Weights of a small GPT-style language model, trained from scratch on English Wikipedia.
Size: 12 layers, width 768, vocabulary 22710, 148M parameters.
Architecture: LayerNorm before each block, rotary positions, biases, untied embeddings, attention and MLP in parallel.
Each number is 50 + 10 x the weight over its row's rms, rounded and kept within 0 to 99. Layers, rows and columns count from 0. The size before them is the row's rms in percent of the matrix's.

# layer 3 attention output (transposed), 768x768, rms 0.0217, rows 60-87, columns 640-767
109:41 44 26 56 50 60 43 60 60 62 39 65 51 35 62 55 51 51 53 64 57 50 38 58 45 42 36 56 23 41 52 47 57 40 48 60 46 59 47 52 24 56 45 50 46 48 53 54 62 24 31 55 51 44 37 56 43 44 36 57 41 48 71 60 36 49 52 48 65 36 45 56 49 51 44 49 56 48 54 25 46 69 44 40 48 52 46 65 54 41 47 66 49 51 46 70 47 51 55 60 27 51 60 60 33 45 59 43 51 55 58 43 46 37 33 48 48 49 61 42 70 45 53 54 45 39 41 60
119:41 42 41 41 47 61 59 39 29 53 60 61 51 55 66 45 47 34 51 49 48 34 57 48 48 50 47 59 28 43 58 46 75 59 53 61 57 58 35 42 43 45 68 61 48 59 35 46 56 40 66 56 55 42 60 61 63 41 56 47 30 40 66 58 36 53 47 55 64 52 50 44 42 51 37 58 42 49 71 55 63 44 57 62 40 54 58 61 44 52 54 49 53 56 64 71 31 60 41 39 48 41 50 59 59 26 45 57 50 49 56 41 52 34 38 48 59 58 54 33 50 61 36 49 45 60 43 50
111:52 55 49 52 52 50 37 59 61 55 63 59 23 65 47 39 55 39 50 58 37 43 46 43 36 61 48 48 48 35 55 38 50 44 44 63 49 47 36 63 57 42 53 54 56 56 44 57 59 43 69 49 60 50 69 69 49 47 33 55 35 35 21 63 57 54 47 51 44 53 54 55 39 58 33 48 46 67 46 34 43 48 58 50 36 55 53 48 41 71 56 62 44 49 46 49 55 44 67 62 44 33 46 63 37 40 64 68 55 50 61 61 52 43 71 68 49 44 61 39 51 47 45 48 53 59 45 45
114:71 36 59 48 57 54 59 39 48 35 37 58 67 52 49 63 50 52 57 57 57 46 61 65 63 62 49 35 63 59 47 43 46 42 55 38 46 46 59 44 51 37 31 32 58 52 36 53 68 66 42 64 27 52 41 37 58 64 51 44 53 44 47 40 50 42 58 34 42 33 51 56 45 35 48 35 49 39 44 62 54 53 59 58 47 39 53 41 51 32 54 58 58 54 71 49 57 49 33 30 53 41 57 50 47 53 52 24 38 40 61 35 41 81 40 32 31 63 38 53 58 54 25 47 52 38 53 49
113:42 44 40 54 41 60 56 41 68 56 45 59 34 48 41 52 59 45 45 55 27 38 34 48 36 42 51 45 25 61 49 49 41 40 49 52 54 53 48 43 61 67 33 39 58 53 44 64 47 31 53 45 55 62 58 58 39 52 54 51 53 43 41 54 37 64 54 62 41 43 50 52 37 54 37 71 45 49 57 45 39 43 33 49 52 49 54 59 50 56 33 36 57 57 37 51 51 41 61 48 49 53 56 48 44 41 38 54 52 49 47 53 58 64 69 57 58 46 69 33 55 37 50 47 58 60 73 55
114:64 45 40 46 48 51 52 50 48 38 64 44 63 50 54 53 48 41 39 62 59 55 50 33 28 53 47 66 44 42 67 45 42 55 62 28 53 49 34 54 45 46 51 49 71 43 50 49 49 54 47 51 47 46 71 64 51 65 44 50 42 61 54 45 50 65 56 51 39 56 37 63 43 44 34 47 37 46 31 43 54 56 52 53 39 54 44 48 42 42 55 54 59 76 56 46 42 42 47 61 75 41 55 72 48 51 59 51 66 46 54 59 24 46 35 52 39 36 41 55 51 40 52 43 46 38 52 64
123:59 36 50 39 27 40 56 39 46 43 65 49 25 50 48 60 39 30 56 50 61 37 47 44 50 38 51 33 53 46 55 54 65 57 47 19 31 42 46 54 73 51 54 48 67 50 44 50 54 55 51 63 52 52 41 59 75 29 39 32 55 42 54 62 49 59 64 51 55 45 38 62 59 47 48 35 37 50 60 66 54 61 46 49 54 48 33 46 57 32 51 33 53 64 54 51 53 53 50 40 46 50 39 47 56 26 42 43 56 57 66 49 45 46 38 37 70 54 43 41 57 43 69 52 51 42 45 60
118:37 53 41 46 45 59 34 42 65 55 58 59 31 61 43 44 63 56 58 34 53 53 37 62 38 56 39 35 64 42 42 62 59 62 55 52 47 46 59 42 58 40 51 53 63 56 54 54 51 53 55 54 59 48 49 44 56 26 43 57 46 49 54 65 50 54 59 75 57 54 56 26 56 47 38 62 31 52 58 54 56 64 37 55 62 57 66 46 55 51 55 58 39 50 62 37 54 51 47 37 51 54 53 46 45 25 55 55 46 53 61 39 40 37 56 52 52 53 56 40 54 53 35 48 63 55 52 42
114:52 57 35 68 71 37 45 58 57 48 40 44 43 45 53 57 46 41 42 44 51 38 53 49 52 53 51 45 76 51 58 61 59 66 44 50 65 55 63 57 38 64 52 50 47 39 62 44 43 52 45 40 55 50 50 41 56 50 56 46 63 48 35 49 43 53 53 40 51 51 59 63 49 45 49 43 56 54 64 75 43 35 58 31 66 61 41 45 66 36 41 36 50 60 47 52 68 47 44 44 56 60 40 45 47 44 53 53 72 76 61 67 54 63 50 59 61 56 62 45 36 45 75 52 30 37 63 54
113:40 55 38 49 52 48 57 43 57 59 53 63 34 44 24 48 53 48 48 56 35 48 28 55 29 59 52 45 66 50 33 46 58 51 40 60 58 50 59 43 75 50 44 45 39 36 44 49 49 51 48 42 63 46 52 34 55 52 52 58 55 31 42 41 46 60 49 47 29 50 44 48 36 72 44 50 39 41 51 41 60 46 45 64 52 62 50 62 45 42 51 48 60 46 53 50 54 52 58 43 62 51 64 51 42 33 71 51 70 34 55 52 33 47 61 66 64 66 56 42 42 52 48 50 64 54 66 55
118:51 50 37 49 59 55 57 51 46 45 53 43 43 41 43 45 29 47 44 43 59 58 37 56 48 80 37 58 69 49 34 43 57 64 58 44 54 44 54 42 58 39 61 57 49 50 46 51 46 65 42 39 44 66 52 33 65 48 68 48 56 45 53 47 56 48 48 42 53 51 47 44 58 50 55 49 49 53 56 49 65 63 62 66 50 61 30 57 36 58 69 48 62 48 59 56 68 44 57 46 58 48 32 46 48 41 59 46 59 48 37 47 52 51 37 51 45 56 57 60 60 55 44 43 49 55 41 54
117:61 54 48 50 34 49 66 65 27 36 46 37 81 61 52 59 59 49 51 43 55 52 12 48 46 52 48 57 33 65 53 46 40 60 40 67 51 59 64 61 41 43 36 44 58 50 65 63 49 42 41 55 33 65 47 48 55 48 51 55 50 40 51 46 54 45 58 52 55 48 34 44 61 55 53 44 52 40 21 40 48 48 52 55 61 46 42 53 55 54 54 38 47 57 33 50 49 32 36 40 65 26 54 56 61 62 36 47 29 39 43 47 31 59 44 45 53 49 40 56 39 39 54 56 63 51 67 63
115:43 55 59 34 47 59 51 43 48 46 49 38 38 46 49 33 51 55 45 41 62 35 54 59 45 49 61 44 46 37 61 53 53 52 40 67 51 56 43 56 42 51 55 72 35 30 39 47 53 47 73 48 69 51 52 49 57 37 44 58 43 47 51 40 61 35 52 51 64 44 72 45 43 67 61 30 53 59 49 42 44 56 58 53 55 56 42 54 67 39 50 47 61 51 36 61 37 43 52 48 44 61 30 37 50 58 45 53 45 56 46 51 56 44 64 42 54 58 46 67 52 41 46 63 55 57 36 56
122:49 43 41 43 48 37 61 33 52 58 64 52 45 52 31 49 50 41 41 62 53 58 41 51 37 35 56 53 46 44 43 37 59 38 63 48 48 52 62 56 58 58 46 48 45 48 45 59 53 37 52 55 64 35 34 39 41 47 53 55 42 41 52 50 45 46 59 58 51 54 56 60 46 53 39 48 25 47 55 69 46 52 51 56 45 56 53 53 70 49 41 40 73 53 50 45 53 58 62 48 50 54 61 39 49 40 57 58 58 59 59 44 42 50 51 58 68 57 36 42 54 70 49 52 33 45 89 54
119:52 50 45 56 44 57 63 45 68 34 49 57 49 45 59 44 50 40 47 54 40 49 51 56 49 46 38 50 53 54 42 55 47 47 51 51 43 65 39 54 52 35 42 41 59 51 46 64 54 67 51 54 52 52 41 56 44 67 49 40 46 61 43 54 53 53 56 47 43 45 46 56 53 35 37 39 67 64 34 40 57 59 42 61 41 40 46 46 58 54 46 51 52 46 39 38 58 66 41 36 69 48 42 53 47 63 43 43 54 53 32 60 32 69 60 50 52 53 35 71 57 53 56 64 58 45 52 58
118:62 43 61 39 55 63 44 60 41 40 46 53 44 54 43 42 47 37 36 57 54 46 63 33 60 59 87 65 44 46 49 45 34 50 57 49 59 25 31 46 61 50 38 47 54 52 55 70 55 55 38 54 40 49 59 61 45 63 58 74 39 52 38 54 56 50 51 40 25 41 39 59 50 52 56 61 55 51 25 25 47 39 56 44 45 42 56 50 36 50 61 57 50 47 41 42 42 66 70 50 59 45 57 64 61 53 57 41 55 43 41 42 39 48 74 61 55 38 48 55 45 41 46 61 64 26 50 42
114:38 39 51 66 67 49 37 42 55 52 40 62 43 59 56 58 55 62 53 41 43 38 47 45 46 52 53 50 53 62 25 63 43 64 52 34 53 46 66 38 46 46 35 41 70 58 49 53 47 49 50 26 43 60 53 45 56 57 60 44 66 74 36 56 59 65 46 47 39 52 56 52 45 52 54 56 59 68 59 57 45 53 52 43 38 54 52 32 39 63 61 62 37 46 58 52 62 48 55 37 47 55 33 62 45 48 63 44 39 40 50 49 54 49 60 43 43 53 57 39 53 49 34 34 52 54 46 43
122:55 55 48 49 42 72 54 63 51 57 49 55 46 66 36 38 51 49 45 39 44 54 43 53 43 58 72 52 36 61 52 44 52 51 49 57 46 54 26 45 61 30 59 54 45 42 46 71 46 63 55 47 44 54 51 34 53 58 59 66 36 49 57 52 38 54 45 62 45 60 49 42 49 52 50 59 46 44 53 45 68 46 42 61 58 40 72 65 42 47 58 37 40 35 48 66 40 40 66 47 70 44 44 49 35 41 45 51 51 38 44 59 35 70 66 49 42 51 60 55 45 49 45 67 67 42 54 43
121:46 51 50 39 41 42 48 55 29 44 43 45 51 49 49 64 52 49 51 44 42 48 42 44 49 50 38 60 53 48 49 56 51 46 51 36 51 51 34 49 51 57 42 39 32 50 47 57 63 46 52 66 20 47 40 78 40 52 42 47 40 51 55 58 51 42 37 46 38 55 49 59 62 45 58 56 56 46 13 41 53 57 48 63 51 39 46 55 48 48 66 45 34 58 42 36 37 74 53 61 69 44 62 38 50 65 38 28 49 51 40 43 46 39 57 43 50 58 49 72 47 56 71 53 65 50 57 54
121:36 53 58 46 58 36 45 28 60 56 46 73 49 47 47 60 44 49 54 45 45 38 47 61 52 47 57 47 66 69 64 61 44 66 60 44 43 39 49 66 63 63 52 59 47 47 55 46 40 47 40 49 51 49 40 25 52 42 33 63 45 58 49 57 33 52 55 47 48 52 56 52 49 60 33 62 36 47 61 64 51 65 28 51 52 47 53 52 49 31 50 29 60 46 65 46 43 48 43 40 84 76 57 38 56 55 44 43 60 38 55 48 27 37 51 63 62 61 50 59 64 65 57 57 55 40 56 56
109:38 58 49 54 46 47 65 42 76 39 48 53 40 47 51 51 46 42 61 36 64 48 38 53 45 53 60 48 59 45 33 44 67 53 44 57 55 53 51 64 45 38 49 66 44 45 47 50 45 56 58 30 49 63 39 36 55 45 51 63 54 45 12 47 45 51 38 50 67 56 63 49 40 61 59 58 55 53 82 47 44 34 54 49 51 45 42 73 56 35 52 39 70 14 33 55 46 48 62 34 29 43 38 42 58 57 51 43 49 49 34 61 38 63 55 53 74 57 51 52 59 54 37 61 65 48 44 71
111:33 55 47 68 58 49 68 53 75 63 42 65 49 59 49 47 46 46 34 47 38 44 58 40 41 36 50 52 36 50 42 57 33 62 51 51 50 54 44 52 38 46 44 40 48 50 47 58 46 50 31 60 57 33 48 54 60 63 55 28 63 46 45 61 37 47 41 59 43 61 34 61 60 55 45 50 42 50 62 55 58 61 50 55 48 59 44 42 35 56 63 51 53 45 54 59 57 71 57 46 72 66 56 51 53 53 49 56 58 47 45 68 39 46 63 62 51 54 46 55 58 37 45 51 45 44 44 37
114:51 70 40 48 40 38 60 61 62 15 64 38 46 52 42 43 49 37 56 42 48 44 48 32 37 54 56 46 72 51 54 63 34 47 54 45 39 57 57 48 35 32 52 44 52 51 64 65 59 59 52 65 50 76 57 51 40 45 47 38 45 48 30 33 72 56 40 46 40 52 76 57 53 47 36 35 40 53 51 52 44 49 42 54 55 47 36 53 53 41 34 52 47 57 58 49 46 44 56 31 56 49 42 52 39 34 52 38 54 68 46 61 51 66 47 46 51 69 54 61 55 55 44 55 45 60 61 52
129:60 49 52 37 38 51 34 52 42 59 46 42 69 33 44 44 54 59 43 43 53 47 66 67 50 50 62 62 47 55 63 24 51 46 37 34 37 21 47 34 48 43 54 54 31 39 52 33 56 49 52 46 46 54 53 66 50 50 70 47 35 54 76 55 51 46 55 48 55 43 55 45 35 43 53 70 72 41 21 49 39 52 54 49 40 39 54 47 38 30 53 84 55 47 51 44 23 41 51 53 35 51 58 35 47 49 49 53 49 62 46 59 54 50 60 56 58 56 50 46 33 52 56 53 42 34 39 53
118:38 55 61 51 43 49 42 69 61 50 31 46 39 45 60 41 39 53 43 55 39 35 66 47 58 36 53 66 49 61 60 33 52 60 64 43 45 51 51 50 45 53 50 24 42 57 65 49 47 40 40 79 55 49 41 44 43 37 53 48 54 35 58 64 62 45 46 48 46 52 49 62 53 34 46 67 59 44 42 37 34 50 51 39 61 56 44 44 56 47 38 59 63 56 48 49 55 46 57 53 39 58 49 51 45 53 55 58 55 70 48 51 40 37 56 65 46 54 49 56 51 34 37 61 32 32 55 42
117:64 63 69 40 44 28 45 32 59 41 49 49 56 63 42 49 59 37 60 50 51 33 52 32 40 51 55 51 66 53 46 63 64 42 52 54 44 60 45 56 46 41 46 61 35 40 49 47 47 50 54 42 68 52 48 55 55 59 47 43 43 65 40 42 71 56 51 40 72 64 83 46 43 53 44 50 49 63 53 47 37 51 51 43 41 42 29 69 62 42 53 38 63 26 32 35 43 42 50 43 47 50 35 43 38 55 46 51 54 58 47 38 59 48 60 36 56 45 49 56 51 63 46 60 53 53 27 39
109:60 44 54 47 61 58 41 54 45 57 48 51 28 47 43 44 59 45 40 46 47 53 53 48 64 55 48 47 54 56 44 55 39 42 49 32 47 51 55 56 56 67 44 35 75 60 51 45 48 41 47 61 38 37 50 73 54 48 44 45 55 56 37 49 43 58 50 50 51 43 44 56 56 33 62 47 55 45 33 60 51 50 62 53 43 58 52 34 55 54 63 55 58 61 64 55 52 47 39 38 44 35 54 60 52 47 57 45 32 41 54 36 51 60 57 40 51 40 56 35 57 45 57 23 68 54 46 49
122:66 39 50 44 67 32 50 43 48 61 36 51 62 55 52 38 44 67 57 57 48 46 33 66 50 53 50 34 24 47 59 56 57 45 61 53 54 71 62 59 32 53 47 58 70 43 46 51 52 61 52 55 51 34 58 57 47 47 34 52 55 50 54 60 40 38 47 43 54 52 52 53 40 41 51 54 40 44 41 41 51 61 55 55 49 35 52 61 53 46 47 61 49 67 59 64 57 48 45 67 62 56 35 52 51 61 37 37 43 32 59 33 51 55 65 53 35 55 41 53 61 49 51 53 53 42 36 55
# layer 3 attention value, 768x768, rms 0.0252, rows 61-87, columns 640-767
123:54 48 42 61 46 39 52 64 55 44 68 50 52 44 53 43 48 73 53 33 54 32 55 56 52 55 44 54 43 59 48 52 55 48 71 60 47 63 61 48 33 53 55 49 50 52 50 55 41 35 60 52 57 36 44 53 43 49 46 60 64 51 50 65 58 57 50 52 60 50 41 49 52 57 52 57 56 56 29 53 37 56 40 60 57 57 43 61 38 55 57 49 54 26 42 59 49 63 32 50 51 40 51 62 41 38 33 51 47 44 44 44 43 57 57 49 37 59 58 41 25 60 23 57 54 63 53 37
113:49 67 50 49 56 54 59 52 49 43 56 46 47 45 68 59 60 60 47 36 49 71 61 43 59 39 48 63 52 48 63 53 61 52 50 49 72 33 45 51 58 53 41 48 51 49 54 43 32 57 49 54 34 29 60 47 47 45 50 47 59 55 47 48 57 49 58 48 46 59 55 60 45 63 28 45 48 58 37 38 36 52 44 48 43 40 45 52 40 59 37 60 52 40 46 44 47 50 54 66 62 37 60 54 20 25 45 44 65 37 53 46 51 54 43 52 42 49 32 54 33 61 55 52 45 65 51 40
114:37 40 32 41 41 66 54 58 60 57 46 44 40 58 49 56 47 50 67 39 40 53 45 53 42 46 44 49 75 34 42 45 52 51 58 48 29 44 50 42 61 49 43 32 55 57 53 59 50 42 52 47 55 53 36 60 45 55 54 55 45 43 51 56 68 51 65 59 48 34 59 54 56 36 46 47 58 49 53 50 55 40 63 30 36 40 55 43 40 40 48 41 55 58 56 40 63 34 48 50 35 46 66 52 57 53 43 43 56 64 48 61 50 33 69 39 44 44 57 49 64 52 46 51 45 48 73 48
117:81 49 68 67 35 45 62 51 72 49 58 43 49 37 55 44 52 40 59 52 56 69 51 50 33 61 46 63 63 58 64 59 57 47 52 29 58 43 52 50 51 55 53 59 58 45 44 44 41 35 54 50 60 45 41 59 44 48 60 54 31 64 41 59 82 47 39 50 60 54 33 62 40 56 53 45 43 47 39 61 46 55 54 62 30 41 41 54 43 50 39 64 63 67 53 49 65 35 56 61 33 54 50 50 56 56 41 61 53 48 52 55 54 48 60 80 56 54 44 39 48 42 59 48 64 69 78 56
116:38 65 44 48 58 63 69 67 41 54 51 62 56 43 53 47 42 31 53 15 35 48 49 51 52 55 50 56 56 50 48 55 57 56 47 46 57 72 38 44 50 60 37 52 26 54 52 48 56 46 49 50 39 38 35 44 57 67 47 57 38 61 54 64 43 47 52 49 60 60 63 58 46 45 48 50 53 51 53 28 36 44 54 54 46 43 62 46 51 55 54 69 60 50 46 61 35 50 41 51 47 59 51 66 43 39 56 49 58 55 48 60 29 55 49 54 52 39 58 53 43 61 44 46 45 40 39 49
120:48 33 58 61 67 39 52 50 56 50 43 55 42 45 45 57 32 63 33 60 55 47 55 67 63 45 44 31 54 55 55 54 54 62 52 40 36 55 58 42 58 53 31 51 61 54 51 60 34 33 60 60 56 64 61 48 42 70 65 46 38 46 58 48 41 61 40 44 70 56 45 51 63 56 40 65 42 47 48 58 35 44 46 45 50 64 50 39 55 53 33 44 48 59 49 63 50 39 48 65 65 72 41 57 73 41 35 33 46 35 51 54 42 40 53 42 50 43 51 45 49 57 54 41 57 59 53 32
121:59 59 60 56 44 46 46 32 63 43 58 55 49 53 65 60 59 51 41 46 71 48 71 57 56 55 42 39 56 54 52 51 50 42 49 42 53 54 50 46 32 62 48 50 71 33 54 39 34 28 51 54 62 41 57 49 42 53 50 53 46 41 69 44 42 34 49 52 61 59 45 64 33 55 48 51 54 42 43 66 55 20 49 48 68 62 49 33 57 56 46 53 42 44 41 51 75 46 37 36 50 57 58 52 58 31 50 47 52 48 68 64 68 46 68 54 45 55 32 52 72 43 53 38 57 46 51 40
116:81 34 44 54 57 50 52 45 48 52 36 34 62 51 56 50 30 39 12 54 41 54 56 52 45 55 50 47 53 29 48 56 47 55 47 58 48 42 64 52 43 33 52 60 45 54 40 60 30 64 50 45 58 54 68 41 55 61 57 63 65 65 39 51 58 49 30 70 48 48 47 39 31 39 80 40 42 56 45 48 47 50 62 48 43 74 51 48 53 48 50 59 49 46 63 58 49 54 66 46 56 62 41 39 64 42 30 48 50 53 60 52 35 36 39 53 61 56 43 53 50 36 51 42 58 55 44 49
115:61 38 52 58 45 50 48 57 57 62 68 37 46 42 55 61 52 60 40 65 65 56 65 58 46 55 39 44 64 68 59 55 37 56 56 56 54 43 38 53 45 45 47 34 71 60 40 34 46 31 51 44 53 36 54 62 42 45 49 40 56 67 59 50 64 53 25 53 43 55 44 53 51 56 41 51 47 42 42 44 42 30 48 38 51 44 50 59 46 42 45 49 40 70 49 27 67 42 50 57 39 51 38 41 37 39 67 47 51 43 57 39 50 55 36 50 31 67 40 25 39 55 38 56 55 68 62 41
122:44 55 45 43 55 62 64 59 45 57 47 52 65 56 49 57 49 39 53 56 75 48 52 53 67 50 43 20 60 46 61 41 38 53 35 40 57 55 41 50 55 57 44 48 47 53 34 56 61 42 40 48 43 49 40 49 52 52 60 54 42 39 44 47 49 26 61 47 59 55 70 54 49 37 30 61 43 35 57 40 52 47 47 40 60 54 56 60 61 50 52 60 43 59 57 55 41 53 50 39 50 40 41 43 52 32 65 46 67 47 43 41 44 43 33 59 53 44 46 45 62 63 63 32 54 51 39 46
120:51 53 50 51 42 60 47 48 47 64 67 57 72 50 56 52 61 29 57 48 68 35 19 64 37 72 50 65 45 58 58 31 61 56 53 44 43 57 67 47 32 29 54 55 42 60 60 72 41 35 57 46 46 65 45 52 51 37 61 39 40 53 59 60 45 60 54 46 39 59 50 36 49 55 67 45 59 63 69 54 45 55 37 51 58 50 38 45 42 49 66 47 44 36 55 70 43 43 55 51 62 51 43 53 43 46 64 47 56 50 55 63 49 68 58 53 54 50 44 38 50 32 58 29 33 40 44 55
116:32 38 62 41 52 42 60 34 42 49 49 32 45 54 54 43 48 53 47 66 62 46 35 51 49 49 59 35 36 50 59 48 31 44 51 62 43 60 54 50 52 43 51 52 63 38 30 59 46 47 51 60 33 62 61 62 56 58 53 39 46 53 57 56 49 61 53 47 40 39 39 45 45 40 59 48 45 59 40 57 37 59 50 55 52 48 59 49 41 50 67 56 61 41 49 60 51 50 45 52 47 53 35 42 26 49 46 43 41 50 56 38 52 58 53 45 52 67 57 54 57 61 39 41 40 26 60 56
118:68 51 44 61 53 56 44 56 65 61 40 29 41 66 43 56 55 61 48 47 47 52 62 53 35 49 59 51 53 48 52 34 59 62 58 39 48 52 46 56 45 44 42 37 50 67 38 47 52 35 49 50 62 48 41 57 38 47 56 43 45 48 73 56 50 42 42 44 53 43 49 58 48 52 60 40 54 52 38 50 40 50 46 56 42 46 53 63 38 54 41 46 30 60 47 40 64 52 58 44 56 47 54 43 40 47 54 49 45 53 52 18 60 59 60 52 37 54 51 46 35 41 51 59 39 59 49 45
118:45 42 63 53 57 61 51 41 50 56 59 56 33 53 45 59 34 50 39 46 34 30 45 44 64 37 33 55 58 48 56 45 47 61 47 52 34 56 31 48 52 32 50 38 42 57 54 38 61 54 47 58 59 61 32 57 56 55 43 39 57 47 51 54 51 47 60 70 52 52 54 59 60 47 47 46 52 42 46 41 54 62 65 55 53 41 41 42 44 61 41 33 60 64 38 48 54 46 35 53 58 49 38 36 62 30 52 48 44 57 42 58 52 74 55 52 59 56 52 65 63 49 31 56 51 26 31 46
119:52 51 60 64 48 60 38 45 53 45 54 49 47 39 58 50 41 38 59 55 54 50 65 43 65 55 49 54 35 60 48 56 65 57 54 62 52 47 34 54 54 48 46 55 51 47 61 64 62 53 45 55 43 44 43 54 39 48 58 45 47 47 57 48 44 49 41 48 58 67 53 28 28 59 55 53 57 62 62 37 40 56 53 44 50 43 35 46 26 54 46 50 66 53 46 49 40 49 65 42 36 56 58 45 40 59 55 47 49 57 36 59 50 57 48 60 65 33 40 50 63 49 44 59 48 55 55 42
118:59 54 46 54 53 37 48 53 61 54 57 60 45 52 57 57 61 44 61 60 49 56 32 45 53 60 47 34 54 56 73 64 49 43 43 68 68 31 36 52 56 63 46 51 52 32 49 35 58 25 41 44 54 44 39 44 55 45 50 41 69 70 48 44 73 64 56 46 46 48 51 57 28 55 42 53 60 36 43 49 47 30 63 49 59 50 53 57 65 45 29 66 52 44 52 44 54 62 50 55 40 50 63 40 62 52 59 54 37 60 68 54 49 36 46 55 62 33 51 56 61 36 60 28 46 38 35 44
124:62 68 60 55 52 61 51 58 56 40 52 54 55 51 41 48 46 27 64 35 46 42 59 40 50 50 34 50 45 58 61 56 52 52 49 44 52 58 45 55 54 41 36 69 51 74 61 80 45 45 54 57 59 39 45 48 62 67 46 53 56 52 56 46 46 46 28 69 66 59 51 43 33 48 51 54 42 51 65 74 59 53 67 59 50 53 45 45 35 65 66 44 59 65 40 55 53 41 42 58 41 35 45 42 44 31 60 43 47 57 52 57 61 65 33 70 51 50 49 41 59 56 52 57 58 48 48 56
122:46 63 70 54 64 46 36 49 44 58 44 42 55 48 44 50 52 48 42 58 47 40 47 43 43 62 42 50 46 51 47 52 54 56 61 52 26 51 34 39 56 54 62 49 50 46 57 47 51 47 67 47 39 48 39 71 54 40 51 44 45 51 68 51 42 75 54 48 44 47 45 54 42 52 57 58 50 58 46 55 64 70 47 65 50 52 46 47 38 42 60 63 40 54 63 47 48 38 65 54 59 57 54 38 33 58 65 50 36 43 58 35 59 44 54 65 57 34 54 24 42 48 51 44 63 50 57 66
121:58 44 56 45 44 49 71 42 59 55 42 56 47 51 46 42 44 41 46 50 37 50 48 51 40 55 51 41 45 59 41 59 38 63 62 59 40 53 47 57 51 50 50 45 54 64 65 34 60 28 55 43 58 52 27 31 51 44 33 48 45 58 60 53 51 42 24 36 38 44 49 57 49 49 39 31 58 46 61 58 44 48 47 47 44 46 62 54 54 41 49 58 57 61 58 52 63 54 38 57 44 56 42 36 63 45 53 54 31 45 35 43 49 54 60 48 50 57 42 67 43 56 39 56 50 58 25 35
110:52 48 58 46 46 61 64 28 42 61 64 50 39 43 49 60 56 37 50 65 44 54 54 46 54 46 59 37 58 52 50 44 37 75 47 69 59 40 57 56 55 43 61 65 53 50 47 44 28 54 50 66 57 64 67 57 48 37 48 67 49 58 45 50 36 49 48 41 47 46 63 45 28 56 35 67 27 39 54 54 67 52 28 49 46 39 49 47 55 38 58 45 61 43 57 34 56 54 62 43 50 47 46 45 47 50 52 49 54 35 38 46 39 56 45 59 68 67 47 64 67 60 50 51 52 49 59 63
113:43 49 55 58 44 51 48 50 54 58 44 61 57 34 55 51 41 35 45 44 46 45 48 44 49 46 46 44 57 50 48 46 43 58 52 47 73 81 40 59 52 43 47 59 61 66 56 36 50 63 55 50 47 39 27 54 62 53 54 46 36 57 47 66 42 59 20 63 46 66 38 58 55 39 52 63 43 53 50 68 55 67 60 65 40 39 31 50 62 46 64 49 65 42 50 50 52 62 41 39 49 38 61 75 39 38 61 44 39 42 41 51 55 69 39 50 51 52 59 35 62 41 39 46 59 54 39 49
117:42 59 52 52 59 58 50 46 39 47 46 44 46 55 44 52 40 39 54 55 54 48 50 49 49 57 59 38 61 31 46 69 63 59 37 64 47 46 45 43 37 43 75 38 57 64 43 50 55 66 42 54 73 48 52 66 37 54 49 52 31 48 35 50 40 47 57 48 72 63 72 42 58 50 62 48 33 56 51 53 46 63 54 42 47 37 50 45 64 34 36 41 65 42 38 52 60 38 64 46 72 52 42 49 51 31 63 43 42 71 39 41 59 29 53 50 52 65 48 43 47 62 34 72 44 45 44 58
123:52 46 52 35 53 54 50 49 36 40 37 40 41 44 38 29 56 53 69 55 43 34 46 48 61 57 53 46 41 59 42 51 50 36 36 49 50 26 44 46 49 43 63 51 56 51 42 67 59 57 31 53 45 48 33 39 44 76 60 40 61 52 61 46 75 53 53 44 55 37 53 48 48 50 51 44 65 57 38 61 37 48 37 29 40 50 63 66 50 50 61 61 51 49 50 55 48 36 47 43 42 61 38 39 45 69 34 42 53 52 55 51 47 37 50 51 47 50 43 75 55 52 52 37 51 42 71 33
120:39 52 53 52 46 53 48 43 41 52 29 51 29 56 58 48 52 59 53 56 23 27 58 57 51 51 42 60 44 38 48 71 42 35 31 42 53 49 43 56 43 27 59 59 58 20 65 65 52 54 39 73 40 58 46 35 35 47 54 36 45 51 46 48 42 37 27 62 48 64 49 41 62 56 44 44 45 47 57 51 49 70 60 66 57 57 62 67 46 37 52 58 61 54 54 55 73 50 66 61 58 40 52 51 62 54 37 62 41 43 47 53 40 37 59 52 46 49 53 43 44 37 34 58 52 43 45 39
119:56 61 48 57 50 34 56 57 51 55 57 59 53 44 42 38 46 35 40 30 54 47 51 44 57 45 61 42 45 38 55 52 61 55 55 47 45 68 47 42 55 61 55 34 59 43 49 31 43 64 35 48 42 48 45 64 50 41 41 55 40 55 43 38 26 57 74 50 52 34 66 60 31 37 63 47 68 43 42 45 41 40 33 47 54 57 55 41 51 51 42 51 62 70 45 49 53 54 49 51 48 57 48 46 35 51 41 61 60 58 56 47 53 52 65 55 51 51 46 75 49 55 49 59 58 49 49 31
113:54 55 63 44 45 46 63 41 36 41 32 43 28 39 59 53 50 42 49 48 39 40 45 60 48 35 38 33 58 36 56 64 35 55 55 27 52 31 56 41 55 45 33 38 58 37 70 38 45 37 70 51 52 55 62 50 56 37 55 54 30 38 49 47 48 67 55 42 56 58 54 58 55 55 33 66 43 49 61 52 64 41 53 60 68 69 41 56 62 41 50 38 52 59 65 43 36 42 55 45 53 40 64 34 55 59 48 46 48 48 66 55 52 44 52 47 63 40 50 30 50 60 47 52 21 50 63 54
123:65 48 47 43 48 23 51 39 40 54 47 66 50 65 41 39 47 45 57 15 62 49 45 52 50 59 54 54 40 65 50 55 55 43 61 55 50 51 61 48 49 74 48 58 37 52 65 37 42 53 48 45 39 50 50 49 59 28 32 59 33 46 65 48 48 53 59 61 41 51 41 57 57 32 39 44 50 53 50 61 52 46 59 69 54 49 48 42 38 38 43 63 57 41 62 62 49 51 41 46 44 48 53 42 44 37 39 34 51 52 59 46 56 53 48 54 57 50 44 53 50 24 58 56 43 48 44 38